Each number is 128 + 32 x the weight over its row's rms, rounded and kept within 0 to 255. Layers, rows and columns count from 0. Numbers have three digits each. The size before them is the row's rms in percent of the matrix's.

# v: layer 3 attention value, 128x96, rms 0.0579, rows 0-36, columns 0-95
# o: layer 3 attention output (transposed), 128x96, rms 0.0721, rows 0-36, columns 0-95
# q: layer 3 attention query, 128x96, rms 0.058, rows 32-63, columns 0-95
# k: layer 3 attention key, 128x96, rms 0.0583, rows 32-63, columns 0-95
v0 101:112125100163140124127103159070142055155126131116115131131131191114110121103114116114154111128185127124092119157107077123078139106139133148171134170182137103150080165110169202112137125128117141106077162115149170120046123118117085163169121093171115122130197144100164171143149072193050094137
o0 106:108116152165114129186144121120133151153092123142162120151163084143099062118114132197078121098130096090172163103084201132151122130086087084176103104120124195157154064104111085110108157146126116152119103150167097156167166142185157090105129136067167196143098111136128093086114163103125149166
v1 107:117095137131114146142134157155134118176124127095137157158153076137120123148174096146091107168112102092042093083173162110158194154203172160124198172137136174148137103178088129073119137110149139121083119122131139119114087176110095079110131112099155091076092078132145094085166092108176130116
o1 107:110136089116121129146138079108114129108161126119141062170137178114111138111101167129124133173168164158145129210095130133098064076080099108133068093107135072186105125109159180173165098139113082197181137116120131181111093120144171175182093109140113179139132102112119153150150171118084114129
v2 097:110107109183118144138179137157043103124108175108092081122136155056195085093131091143133142107126123173124124113096113158145079148115072122142152154116150094189125128097107096129108123127133152119114140098149160101149130195037104111102182120197135132159165089135151132143086193153127141161
o2 104:181102136071072113145082129122192162118142074075178154132144125194039159160120139131134122120118158093123126150155115134132149148080102135130098112122147177056135143168118143093078141138152095127145116160096127122143130076200119132145073146077130145115122209162128107138147094115066110141
v3 102:143105169126103169175113118076155058133122129119157143069198141171102161137200160146121146121078156114158103091104120132117104151156142116160164197104110094157121100114203181100103106154138180086085106119118154123108145165122147131143110126119076106132070075185083143108088124166140092127
o3 108:106137105137169059081088131184105128105100105134104124204105158145146082103074096183089119177180102110083174148103125121124178101042135063111133105146114149157125169139142133153154172135079137152148128134125145080107119083136071143102130161137148161132171134101164157120149201121132142103
v4 094:160158157062131077136128100173153146101082048174177088181181108156100162101127148137121144105094140098118157127112121161070157076140099153108105151096149119075166141122081121111121119151051099090125150112132157163137207132100160129151152170072174113128094122103128100099162104160106129156
o4 098:085113047180168103107114157122086081226143162159126166143069128085155152155124131138145128160154114151144149159166096109168097159155159069126162152086076112136101129102169174166133131115129172134107093161119113113089069088124152101082119135150077118126098105145189093113132142122182138148
v5 104:190137116133098214128118104138071111158122124076161122098152175126117165132157123099114180161166087110143123150091100102129201140167090088110113187097119144115155126130139029112113129176128095142158128123146118164089049124080105106124090115132124144163158123156138179142150112078100133181
o5 100:174149154141150077102154114119141190073113075076185136116084092084156132102146150099140077131091121171063158146177160155184080151118119151192170080126129106089119113109113182183141130150064156122149153127068132101168174164140156137119145119110135130113115150124129092129111107079106179122
v6 093:131121122106134119195099083122186146129138139183113123143105173092133135107192102134100131153117186103167113076094139112107126111086112091094118167100143120184180177124154149092151096158049126098082071154065087138110149193126179174150142154123103102093149110150169125080126119133155161160
o6 094:077097089126222095101132162096095133147077118102148095098104139147139097132105187106178108114122125179086178148138074084112151140115176149098154136132064149143132144178136165154079136091123103115133129160133178134071106109163131126089118156127173150164157165108184082179115173152099080134
v7 120:136099107157093147138199102174153171110139115097099089145080098133168100102093126155148099171091186163064118178128152116121135123132140129110143049222128182093126142179139129112086122168121130084133111147170148141137123113132147121104046136151133072153139107127097140171133152176070125092
o7 116:091132158141165165129075170131158079107192212134092155120115092125096193138138151119092140114188093132163093089125125175122161153132114146124080175067159112122114070108134123079186089141157117131134147119041095127147150135165117162154169108140123153111151135099114087120119114097127100199
v8 104:136088125152129176096129128177114099101092128171184118097097085166158077116140095147102141178098095098183102149138125113189188060156116158172161080097140150105147101130131130118137092116138097122166132164157185147106133145122127152118135050148163120146150158191065108164154119058117120081
o8 102:139180164107104071133158181104126159126146155052113155109148171067091189113100147092132121101154145142077139106088144178075072099111103069148125159149162105127141146112116142127136151126172125145119139170144091087165097082147166170135158166106061151058125138096158123147119182147089159147
v9 102:131064118142174094116121123138089162158089121124115145167117114154140118138127041122113154082087111205118114112136186145166191145107111106137123154136146137167141133111171098175131122138129102153063122117174091116098128117074100181136113136093079144125176149109216116076110111085173102188
o9 096:078145112138091150167163152170140166111128078093176096092145171124131089171108180104213175123111097110150117154105096110153056115161158162137166133136093134111160132105152106155101101153127145090187084133070153135142119118155156137084124122157205084123105081153077151151114083133080123091
v10 107:139070090147098148112076168161133123136126091150165099188148152126107104187164165080099134096120154089179135129108151148166151129129143127129129079150150172120086128134156089174147141094127131071126214188064138075099104087160141122140160123108086087157093147115102192092163125129068120140
o10 104:073154181071085095181143125131063139087156141126139118090130122135177172107071105141154121132119077151180162120092177129109159156132064166144107116150065129079128112088086156133099125165140175144161076108195101164143165143127136116123142154145141175088135083102150089117114121099196143114
v11 105:157097109181090145168092110112124129092117124154143128169121116112114153121079122062080158142079141116127116082157186132118103161091120079122062126113177197158135144103153099131109143116166138154122087149107130192098122125076149124111147118118085114096191191127122134110203093143096180205
o11 101:098144166063192130141085158136103144122108093111151087143136109103156146159158156149184059088186100163130095153137111114132145095141110147094157131154098136146063103154115168118089125125100129115143139120138078113126128180179117162047145196152171112110098139129080149154064101094184154082
v12 098:072093176098101113132104107138159106089159138125094151191130147138079084149156163112125134124150134115143151127108111126193101130112117122151238095126150138116153152113165127126169133195090132169066105134159139122097171155191100101118158119131150113102194108111123083088079156108144109041
o12 091:117171064152133081165183109147166089171121145085148105110104105153177169118098128161113176144119090140123109110102136078052156119136147136117071161146085155142132139168112132142095085061189062106170134130162110124152087096087158132189164129123089140182138141139127163154123165176100159136
v13 115:129101111112147083128106039117117137131176128152123097095188080172103159148156114126109134107150131107114039139142129186144132164106153103150108158208145159144142109078117178128124137160114114141129073087184097118164099135167194158081129139179120095086139130148132126158181079139094112085
o13 113:178136095151164173126154206157132089121061146142106106141139187129136093121083148113094093132159096131194154142150101098092076118113124097111187159085180131114118163159141159148146143150100105091149155153121143085132132145138072113152168145114140062161134088095089182107056132095176136169
v14 104:168065126131134209159118174127126083111095145129169190142123178137109106103120097129122101143203167154164079086122136117125147083109117139143166162116111108132144137135119103105095105080085108182131142157078137181172146102125097160091108134154137071080118092104091198102162119183191135120
o14 098:159170091113141097130105121139101157113138100141148125155160098122136142164125114145087155152101127151062176139086100132117122142146136094101087096121153120206107148175111146143182170187153133120138103132144149113087080170162205122105178147152133170130088162044162075154061077090086107127
v15 105:150120136106123128152163039157148117092097128141161042150154111155133101156130038107172140087090106186144113133151160132075176118114138148172117137160147106127108148096179113115170089151102144128146131160107189105154147128107119097146189091106167149067078150167089147113076149136104110166
o15 104:095132118132147109114098224113095095144137095136117170157100231126132137146107179158144173148128123082126097134084121142185103093119096110096139160115061153127127151145109122143112134133184161055127068140087121132125115098104142213113100172159115096121119098138179087140163130116145173089
v16 112:114114152161096115159134122120129172106114152157169147115186172151124198156128157090146064141134161078075163128117120125108074117084076091191131122109193138148120137090190138162120171173099117135107114084096150121163152116094129067058146046113131128135111167099119127137158112158144084098
o16 115:141147067093142108121083099114125061156182069159099126164101116152084107144126076160071133088122084154148121144134139138141187180137143099097154127136065149145096104159126116129112090133167140089165161176202085111193109163154096129137131184118108084148102130128097145092069163128119171154
v17 109:135059139173115158124142100058091078143173104124129130135125145150102129138103092133170133136095065183062141078140133155107121141119107115186159105169074127154094133179088104175091158072127152153149208162146142098163107156153142162104074127122127151121156166111130141088184109175129096096
o17 109:163154098060104151196115181147139185118066126114093146138150134148111076105111119134076164149153189109151168164101156100143176138131124149106097097125139168113148116056148151074150087196140123138130081089110106158122152150114164099140174161139065111090086119141124129124065109067128153130
v18 107:122105122157110193106104122151155174125187094130085146197089129109110138097127177132085179131134102096111101141107111160159093185111115150178167138145077130085144120102106097091097138118112107129097118097140162202150161158110144201088165120118106085104113108180114078198173111162078126120
o18 112:154103132121125069136143120131174059161081165060155098096184093107150163136107161158129079149149159131127143107164164162096164086083146070112114116095163133159131127156148175167142111137165099140151124149126148044087110111161099083135119109167095140148107180087126153100078106129196153173
v19 106:142175121146155131083179119122115133089074088131177154121056081137159161163104137142096131118096126115129134161108198208093150113102164083175059166115115122146126097059125114175110107107158122132146166146115151167135182096124058145105118161112081122147185105123077141146127140178137152125
o19 109:131068172108097151136093138136158132145176176130123129179203155082094121156167152125191171118170089144128145132131121082169142169097114136108168105156152139177120100139127133125111155129097149102161094107162083062161099091084143066097149104168148081067063159160148108152116082113169123134
v20 104:108165122108108145136107145102134147098100093111106164141100149122125111173128089132141140098082129172114153160102076175124129146150148173111057196127126161171148145167162132149162117135177136163112113062224139192091070084098132193112084121112149106078150129134093136123128102125065076110
o20 110:183103151205172118157146088145107086150109132101165094143181108139077119130130180154139140081204099086083049121124129096154100094141173054147118110119157127155125113066122132102119140134085140082155127118109139092167151121120163065107138162171121112141155138132141149137158155124136206169
v21 106:144135128112126129184143079173188138073102088084127083136155188134086105104098136121123117167139155102141112179136106100081111130159142164069167182165142095149147119108138075118107148136116134179134128082145125155097127112109119104102164185177102113143129101112114192191092149186033131133
o21 098:160124103152117132092110108126150088146106153191145151161092067153167213144152168162102104165147068126104112076112136156170129171112152086140115081065096159110095153154124155118143113136061111077103083152117131114162076135155109137166087091105126140141131171109114070104125119110153154211
v22 104:149159126142077105166114146172150108154152166109123111116187161153125119129111181149123105080104148118088091094158168079173106096139080142184166125064099094085125119166148157156064139160146184162119171083085189082140103097096117112104124116093130100181150190142155150107074114121106098143
o22 104:088088139091141116077072130121138121117110047137126172138087110115067125137126004117117105186166126119148122120092121197089145153120184139130095122193105124105091128113133081123166126123142121099124096130164106154186151140205128146168111126152120182150105132125098141110161153132119177130
v23 101:156107160159151119148176103085143190199064101138123140155152190065111134102197120124123092103112119088143105122089133157091158119126113137143130172079175176147084135138104144152091055154129103126134142055155092163136145151081074152131143132122099077137111132120168185134134125165105097081
o23 106:136089056130094139148097115103135087145117105131197145152143086135110110143043139170135109097172077148084172132177138133170135161089128101161160141120143079164153148106141055097175145116154132141146153138174173122121122086171151116119098106107153123124155158141108078151118076061154156206
v24 114:128106181103156087147146176110125168149192101119150087089151102176138127114092122199162102128180200154204133122131118104131160113090095180122135111124154155110119098094138100147053112140105083104178133119209105110133127108084107158127069141132141136192080100126121112155089095126110153126
o24 113:091140118139070187095120096141121132081110153158097170139106121122103112090161173086117145146085043160128118115135119117104151129212130129162162159078152096064159152099141140113176154134154186124089092140060154077107131116133162146088148140136117141161119158142147157059148154164075080155
v25 110:101080156137114119186107119147109108118106172121133152116201092107056131120113119139144083144105103159119111156129080123135098123127053191106117184103114117149119124163091107166120115131171160105195085144205143176173156150123200126085098152131089149096103079146072146128100153130137156173
o25 113:178171102097106083118152114134093147131138046164145124189112163125113159142150113116071119165155118102118113116187111171172148135101157039107157140096140123125111140115133166088102168151080106127125134127073157093150087088133104158134137178166133104136185186112123171159158151117136045083
v26 099:103119096128150080113110115126190169139200117113205144174124115125121155132159110196114089169104143101132123093164139118084157129093158146191090141129146151110102104103140113115115098090155134124175123116087060138140110152142115128135181136114037115066138128178174157141126056092077118102
o26 092:098085146102118197150137108081093126110061165156080074113166154070140117118115175079119088135141081158149165120146129155123148098103125084089187100155114082147135167160126120133150133156109145140129064085189169140094107125116137147137090121160177137167128118139108128118141177190193195115
v27 100:086107132098164106105166152100109133121107120130087118187124176108145129104120166100120146146038125099200106193132095102086186133110145077043103130185153115076159136156116176176093187157075123159122103147138101112120095117122124129088127143168184156085176130117130123115134161133138129089
o27 099:150129088159188119159099105124145087107131207106139154115111070175151185128158113102180059116162145183099124111128086103141056161180144153159126136092105184169117142093140126056127048099144118126114139072158150152116147164116102118104145113107145120132093107137164128142091107115121128063
v28 092:070157115131135141098162148144155090095141086151097064149086114095138124158135107138056119091125184137182084146159167083120078152135189132162120187151149141199131096113122140075126149151162098138107146140176080090074112113088176159158055118159139125139082123183146126126115099158134147123
o28 092:144092192176100148143157112068111109148072214090175128150099149145137125071145160141173127148185137103118125114141119148100186071137109136080124110117155120061164116134158123142133159056079128157137095152123139102151137139136088121087149144111125159102117101026137183132123110172111112140
v29 097:162103044162166092157102152095137140109139122119129146123099081113144052133114097134139096147083135144108138120108095135120116208145098141119141149105058142118126094141109131151114126078136137124078141121161137109156205170055157117184180083205183164101147159114156116164135121140083166131
o29 100:137144160145067187105163139127109106168130169160128162127173193136063172177093122143086099106120181107133150140089131138079136086148103095133119129149146206098097142186123141058144128115141091159163098108115141171081094097208109149087074134114119162119117124184091114099118118098118107115
v30 094:112077113138169126080107137130135132105087119185089113077124124103112114137094055180120050100122126135152080220171084091148145060137154164142117182133109119185151141118109166166122145150110086098181140183163137128104098197104102136144123139140118170123166138099107120081165110128136143145
o30 097:128210108156119073161210117138101153118156150113152136167131146147075105104146187047129110150120144138137136150099164148126054155133162060080180117118115133133165128110184120086119116111127136099125113119079096120172133128133132117128088153090171156132059134139115173163086088156091072127
v31 097:160086122123072139151176106169151120129136179117185112105158157163099142083083148109149186067091106114145057090160124135117175107113081099051123150129086123110117124126185134162145216146139162136116182085137126138116085108117117168108149158126176116161101162127095121152111126083140076164
o31 095:086124145160187146095083144140136122140122028114066154142115088135112135156104137164149099187107188178128150146077115183158077140085198141193096108122123129120108158083110151112099076162083171098108127181122103141141137124148114096152139155159094127149124098104156163092158112134113174091
q32 085:147067157156137167113146123138120183102120175170101102144117111112129177126121163087106146101094062145112139107151120141134079150178123112105125175073085143105140087136109113150138150174117143105108150081117166085127189174122128114138152053185058193092181174070107128136163134132146079134
k32 092:079131137130099129098113144131163077134137181148147116120164139079175114111195138179142138153100064098146129101165126140080116093154111112163123191137089086132175098134139084191105177169086156148105174179076136077144097076105169108146143085107091073108125171074124131150128140119120100163
q33 093:168112117183189169097126145089154136107171105107134133126143144102118088183073138086132143148123162143149146080154136073107122080133090120109161130137146147131101179193121089087175179118186135110152101118072113209137056119121102107105128144120109054129116144152131140115192141078087111100
k33 098:093062149169101156125136099110108139158117135125177128090140152163078073171092132089076185083109183110145162081176092106148110071106196102123109129092174108129115099147108147103119193156179065151097094145088157124173152140168105116135103128146100140154106113131168094137187169119135149125
q34 103:112153126145164140100096129167162181133103086134135100067187086109101099116122138179101146123156063148091220136112169126119105159072165110091137123155120130104094102123136118157135164152112100185112067126159104175171097121133186091157149120119089144119143120118150117097173126105036133185
k34 105:126146113145151163165124114079135113154156122120079167089148131165117095141126078156141138121113160108094180074120148157157201141073161125166051118127165120074132065080128102149135161148096153153109102147145182081162098109154107128179098144046122171100116108132201119138118110139098185118
q35 090:116132108085143135138116139114164118180093154125096064121166157102130093043126104109172193095101107131160139181153155147104078160114079117120115168113076145097168111154148119122099136142117132143146128157126136184079214149083089163149173118100169083131116178090086164143108149129076084155
k35 097:112124115104078140140162115105138109196095136156085125169118160118152072117050141105111177120109118080151135152208056154127123119154124177158147097176099152196106111100163110186108119172142150137141145196087148099093098143094138139118112138082142073151141104088148134171096067114123132137
q36 090:088130124141140138124154138154108123128090142071187106152175105135084104099142121128108112140135166095119109181166122097098072119127187180110127185120130120125089153132135095124123091113127117143168200086103099118190241096132139127183189113100098135105079140118144109193171072136113139106
k36 095:121099105090170166117166105134130128097150126056136122130182156120103112074096150111149160111106145152055114167150160156164092093130108170111117124125170164145098137152168140175112187097112139108126124089157156138112089127140219060173110159147125083062129128075146151199090141100107102117
q37 089:137128138091118110147073098162110069180118143126114146151144159163054170101153116124158174146129149090104140169146141146096100162117137182104157146164080100119112162203092110190099194067099117102125120135177074117143102130101131156196062106115133142115140095172114105116070138126147175130
k37 089:120128149083204160131086170074144119115155142104093088129062161089132146147150158091164179119104122078082133194167142104141177118142099103114163142128118112134079123101130128067172084113135122152171121101183109156147098123185122123105163101132094144104134121105137089199055159161136111177
q38 085:129099182092073211119102133145101104140116117156152194105132141094099054163180128088196151137099118151102144108128129147127122095122201101098145167121164108139121128095131144109105145157139176187127131140150131104137106129102168111086120129094079113109116191119187165151064099107106181074
k38 089:123129078160122157165142114151084124121088139144166187091113147117171119204117151132151101184124130087156093164153127143140126166128099076115140132119122154124145100077174076122095092093117148158102134101147147131048137149100193075100117141070201216119111108153122118163131081096159121101
q39 086:155186125207137072146138110156244147108115156112069189082165091095087120139129152122101151150128124111056119132130076120135153130121101089127074111073119114159077110167116095163145133134083091110153155157119142123133097191133160122127154083097165096161121149105110162125141112132153128166
k39 092:095090121137107127145139106095158120107132130109143126136118054146205130092146143163088173096120131119154086150125082105167135114164107142108070124092160086118151201155130155190153116139109107158092130145111137093193166173208056120118081129144077139131124107157161148162128083139110178067
q40 095:141185061068095136162070106145078152161118151087143104184117081103170142149102145119083158200144101141138113169150095130125135132085171139130114129135192153111109113154131166155124166172116088076130080160140048097162129107110121102108187133141144084149094151127136134147148087133051132131
k40 091:154126118185121154157143169154137123160091065118122106159124159143102110091155090097098097132133148100166129113157073180201131081151105147105064095060184128118127063087167095137156151133189163143121152097197081149182070095108153103131139182139117150109145125122130111140107093128108120089
q41 099:127130105132091144156072123184127095127100133106087175165133172132183132109090106166120159108119080138114067122081122183163184158102143163115128147089088172190097098129119084150108099162121147170170094160133175112098124147175172073145099107142170119079109141172106095163177120135118096066
k41 097:123141155151101146147178114117092126103153085132114152139154130117144154091157084185113168120121097090152122068073156172111095159139120109121161113100117062143089120133214115112073069182109164115175161134083122102130140140173126104087150180175154117117132141154141096093094065111162205102
q42 098:152106106117134140188125132142069193040120116098099089123096139167064111138144118133101103130135162157103152113153139080171128113060173149132138031147084199141120121140082132133142012099137149097134119131120138138120122160147137120131111142151174105141123178119161165132117173134155129135
k42 101:130116113116161152121101142135125128184129083101069121144115124135152188102141174171170115079128116098124170108130091100133122094081193154100202108113151165090189115080118149105146114165064103169117070119093109147178147111108129104164133111124197123141118126156073166098138177093063141170
q43 099:102100106099119160145163090094088073186182106088146136104139145180074117139103222150156131165107164087108154132115144074123175135170090169172107117124122119131162112122156088103091109132187125069155106129119114151105153161103111124125117120069071113103137187158123122127147202184154126140
k43 099:098084185135170099129135130118125098211138152097176124123161164070089133190085178106106143095108155162126101132057120140150163137153156135091142124168145119108105056125139081131154103162100103148191066136120121199107135182099148106106143085128102119108143121136057139141139103121125135190
q44 092:093093136184094155168156115108138125087089115127133130195123163116135117094131160129130130135122064115180149112117154102195119168148123105114088184110098170138116166130124197178050111136086149096112121132139142096127112112103135033102109111176096137096156101173193141159138097118203132129
k44 101:110134105084049133139100135139099139146122120162125123110181151144142154102186102163147133122104120089117163173101223096142115156140214110131143189094117166121158093117136122173114101077061149085121110168163118194183109092127107092143129100190115084101172121115084097132136115114126106124
q45 079:091151131134072195179169046112147113065126075116126115118137123128134180131096087140154144087122142163116155114104152079171145131128161131144103116130135135138134165182076133113172108148103154088069193046109135156125113164087181128171121096133104096172108139101141102167146115096183117162
k45 084:111166166097163122111137083145125125148105138137129156124140153170160172086185141151068137084101104117132116139122191091131109155132134131164127125155087137129143125141078137102116129147076090109009081144132163213162048160142129107114139128155212096120121161086115137130172142094103144132
q46 092:110140067156122128097131155103164096175139133130170134175118134155059080173110140087051130154172084076091122179118162117135150085137082157079106126146095085172124143179155111113176103144105124113119122055171142137113136188145167148144129138141133146182100043127127086151134161130157135110
k46 099:174041142116141142142127138062087089174097100158158112155142113179087148122115111162091132106120146178122108153112211052167131087155097125133124087128115087105109167111140170179151139104117129135160118094126114100122093147179156081151136112144046092157137114147144099139142199157175113138
q47 086:131147106136143095151047108107109092138118158118131092108142184102095151134155157148210117095124139056103126115176156144130113076131155098150134129104101130179167084113170149180157153086150152167100129185113156168201110100124099107148062104143096049119067122111112137163148147150133145102
k47 092:125121132146108096181123118159097141140137181122103166079093179095131144114114123114142127103141185096033101147193083171156147084127153091097117087187179096201154089138148113106178095161109118112140134130115104091077149173149104124115123120127159150130136095094099145142122092203138193108
q48 090:145119092166096176166134117169131146092144174082127102083105097110158151160115094137139111170119179116163175115150106146154139124109083084107126111174184131174109061108189082173102077187142144093096172107148144082159147160153057124086132108147131134114070103110136090149113096113172144080
k48 099:079112175158172116164093172126136156117112143118183124117185092162133144143179159136112141173144127112070152117078042102151114120147118124168121072114118157121148216136094123150115100126109179116135220046076095120122108112110113140114115130162139130135116090151079141088176095134124100125
q49 090:130127077117218108122134152131125117201145096128115166126101122158165137111163079183201109094181099129161095140170094090106114135133151114150108139119108150122140139171162123125148049114129118088116104071135084132172109213123136146120121121115123092094120190088088114146044121095102128134
k49 093:136154148161184111145096115126161072186135164143117120099059142131148123133106088086098124140136145143105145134127127121114146114134126129131172107135096087102109148166159140192038093136143081150165091153163140130129110136140129158078219171086155095130164042072112085184159123086111129145
q50 088:149124148146076052100051154160122114099135094109156110112172110109150154114196167125127155166130062136084104174153147130138126154167078188119077074131111172157143121122168114150136085103172093099160176133136153075113170154157103084121128161139152104133067138151133113104099074178124138157
k50 086:125109152136136144107087149101108114130132130012131161159176119079148162074168119137139121109131110168112151147117155146117176150140142174052132121104084131165174154116172140137137166056167110117148119112082127096158130065181178116085138117138095067166136125131165118133086060105122122169
q51 092:135108133154132103124097111134105070172035136176139178075127154178181123175150130121115089138142113182158125133194073109099123130125169080114174137123105178138127099198141111113113157142118071153144147121120157132096076141157162085138152101118114124109143068122130189165076143079116079121
k51 090:135160107160119105153105133151170101127052095122149207144097115123140102195142117154155145117113118118165133049207094123101139145118079118091148181113167085155107083145154097166124154098185119081176101105168152084097104148142072094130143126186137117149127086097073137155113103128151160113
q52 101:179149136105150094096153064150167141096097099141199173129111195174161087158143078120119101117122169095080141126125102106120114163176120107131119136073069150149151146172137145146089117098137106110136091128137104104113140164130088118106124151158133164172081185121183067082213093115103120152
k52 098:108115154138137107157159099047156114101157143141089079136127159153135149146169090160101118092110149215075158092134100147106087133163201125116136161092104161135131129163105131147118153117139107064158102130142102112128095159117127094153143143196105178164097134143177094135093111026120070149
q53 101:122073135109187136108087160146088175170143196120132071168114053166076113169165157125177142111135143176104111085075096096177099090122129152107120155084135173093122163125131145103168160136120141133118160145126110159112115153126081104079067141183185129131101102141064171104150122153134109123
k53 096:147059125145123120126086154147098057089079159128130166077088156098107095133132124134173129143195128120140161078157154081159079126091143191164124141114109131115106127154105092123118163193195086149128110170084119205158178118106123105097148161116163108103099177115168138133103184141133104104
q54 097:148139121161076152166106100136113143145107104123145112178118117153126154095062171160100090140174128088181084136117133142143127194123129089107122116112115068139083161184139179160175094153182107169132204128148169154124136148146076084113175044097120115112176135107114104073095110102127131156
k54 102:167126128094132106075111084201150088100086127097074112153134165215158076090143152130070162153161109118125117185093166120141146158138146095132077124108157093050112183122130189134096124134119158119180138090123163126168140134111123119128116116196106159133138143102087133165161059123127130145
q55 106:092126119121136059154183109134205087133153190118082177170128099125118114075070175165128097130098101169127177128111149129185116081115159168100105166069188110130129084159130132134115128121165104120134107126138179092120121063055099092119114171163123144134159145108197128113112118132119135117
k55 098:136187080084145067124102109129146167179161157119172087166154104142142139146117162129129135106167174082145115105108120152113126129121132124140135129095126127136129072175080136178164024117087146133129163166110156125154142112080158096143172155124056151114109140076147149110081064128085130052
q56 105:055133087097137140146082136137118129102064151154146140102097083148162153080042141073106108129081168139097198159108133085105180162160127181123119101129127112097157136139172145116139103114071142081129105141133126103150130147193133124120121106192124161133137143178160158177136164127187104072
k56 101:080115070109171116129104168113120114194159106136134120115133093086125133123143166162165108121132078181143154157060103071084106136099154144158144162095149115111200049123115143125105155096104176106111140129169114190089125139175110118118172181151097074130142178110058168134110153110115104150
q57 095:155134079141104103104158168155144183148077091095174103151139073121112159095146199162149131086146101162126133180120193109082140135150172104117146134055140128128153117108091096132111176130041139108101130126133178133153122127179077161118090095116132133166124196117150111129113146054153108093
k57 099:178147133131105139098097115090112071173097148102147107114164167108167097054177181159168137147150126153095127092162117114082140136111139092173092106070128166138146094121179134100134146116054137133143101172177151130116090201110124179160116117054110093153134135046159131123114126108102141096
q58 094:179129140152128111117182128140078130147098107150110079134075105132057124075182143196127183138125089076078137097155119124140106129138141139113198068076091153111081159118152128111085168115107141132134135166151174128074181088175156149146117215122144153101101125109157140127142078116144131103
k58 095:119084120123050186074138158099121153076134131082127143127105126123131134131147150109163107113192101113116157111106154102099138119088174157077116129141091188186143151159145073112170106113137131114197116105122156077147101168119095082235170095105166133111109110131159146132083160096132159097
q59 098:104133153146119077104100147135132124160129144132114149135123127157171181170124082183148154134119135103085118089077150100146085169141181123109139108093134091112198099089111121131117120133055131075167116130089099214137146189116137119178151151096146186120128146076131103161168141107027141140
k59 095:122205068128088133142093171119163126107135131120097137130102144103116152136102060155093128089107124144107101077083125191148083140183124085158091124144118115118152120157089130147160191176126147180172131172162166104096120200167123149104149153091191113154100102075110071157097138129104170128
q60 089:117131103110136112163093082177124092074115102140142142098132131121158083125083155140168178074067112106130183092183099097161140086134116120122188172161133116161122121149133122121129123185110141130148101154168136141031157141084109173113116133067094141163113129138108102097133074142135217182
k60 097:083138076175141112182156130160182131120152129126140147135093126123120087143119151152084102093185065064115160094113136102116148129151101151102122126117152153167071201179081095118168133119098133131097166118155131160090080135119127120123112109139154157133138124185114100104086036100215148167
q61 093:130074087095152158174147129136152141108087137111110149161159142136149176153120238073149119092183119147181188177109119087108101081121109105136112083147072097108185098106109089120112141065134078081163134158145128167146105095127148123146177145123157154140123115185155105101118124114165100094
k61 092:186116144113117122113160100088128134173104075186154136099102180117158121114109210092155101147043198155082173102168117121056092177098144108163139105064146157111180094140090125126140169142093129131173136117105127145129109101143093164146103069142119099147159159152094145135103115136117152099
q62 103:106161105108191120184161163117166140147147099110106121158196140049106109148067155151121133073109100076090130188157104137078104121106122125080134170193114127102160169156177116152143085114119146084137163108099124097084113140156169100141117147093143143131196128145110131161114062104112172090
k62 105:121186092118153114118170126108110143186118075060154082104123134089096108107086150079102146135117081098169165160103155067125080084113132092141160158118129142133106215130166122168138180122081104145108165121167081087175147109160139117158118117166133136086131116150187142155119078177167165145
q63 087:177101134136095119109186156179138162159101103097205104123118170097084163107057066135086129113138119088108141184126156142099142074151113114107097131184139128179140127158144172133100140084102109142205187125062160128119107110085113088097147107155102148104136113122138110135139122166164197108
k63 083:109169157085140087131140123116135132125115092098139104123145159174151114104104140128119145157127184126057117151091188087140134106191149081146112111112109202135138147161157143102108144091131109088116139106149077077128198147137130090139075124138098153116037164131051166122110161136125185199
v32 111:151099088131110117123122139106135112129133131173059149147150130105119163108146131103155156144082082095115139172099097165164144077191158165106121114129106111077106114131167116148096159092121191097107155086096157138130142244071109140151128087142118191141176110131126095157213089109138100099
o32 106:137129094157196092166143150118125100148107063090124118088125139125112132168128115162083097101171153101091229140152135111183177137110146099044120118147121147093152162141121116173126119126139117118188092122187148166184073097162128110120118174125119110100095092104121092131057127088116173131
v33 078:111184078071116100138095152163117147061087068118141094102163083107095129110117187154142159147098106138146171111137102120192124183150145146124160130176104130111169107152187145124118136095164116104090110124113204176099126165067140129125103074109119127112136151119109046117092169146151185138
o33 076:133072147143095161088168082096150146188102117094127158192132173133083091149141074122132163189132114132112127178168104143130128149145126148069151139149155093070101188147116129157138130097113116153177127141143092128108083060118155172082098121198134136120156057153112155098130072100091114152
v34 088:107129151121105112124114172117141129127202132102083117072097132150172104148145058119123136163146110138195155148174144102155172183023162211170116087168144081126128142138121128094135121130086090124173124145088121083103134173151140078085136171087087101119102136146164132112091123153107115132
o34 089:166145116122115166105135125160163139151085197145198110215147107119121132111109187115129111149102120135114137077095120150129048133151131103186099155081122195141074153120116102091145144118107110097132107111172079107124113142116102159226143118147091132158184091104149115086085118093168116132
v35 090:176111148126186150133174154192174057179076128118106113176126108059103172087098127126110120094081144164137099121122131115041144124065094149136099103163092153091149148120097134112096111076129171118088152184152133138170170104147100155106115165128130187146133133124122103143141093127106160182
o35 091:093144136108152126097080080110107110072169060142153159093119131166153107189165092141133135152159161144129154091110119133195130112188109076104111095106092110192129099103158103097107141159195130177152110101132161138127120122162180104119135134199150133129139140110187126144132113063123068058
v36 094:107142117147130183168092120126114094133144134097114086086066188170150053183081151143103124167109151158094086126129137084088173121123149111104111198165059094143148108173137119140101164129125116124140143125133081149065141153070212142104110125162144120158115160181145147170110110149084131154
o36 091:118165164113097122083187128095130153134109133119166122153154099077123186050109112140135093143097128099164150155122185202154107174117140126093130077124149234074119155133122225169112110083086113152119106136157159109094135123112132152145114126092093157102135153118071135132103115132146109086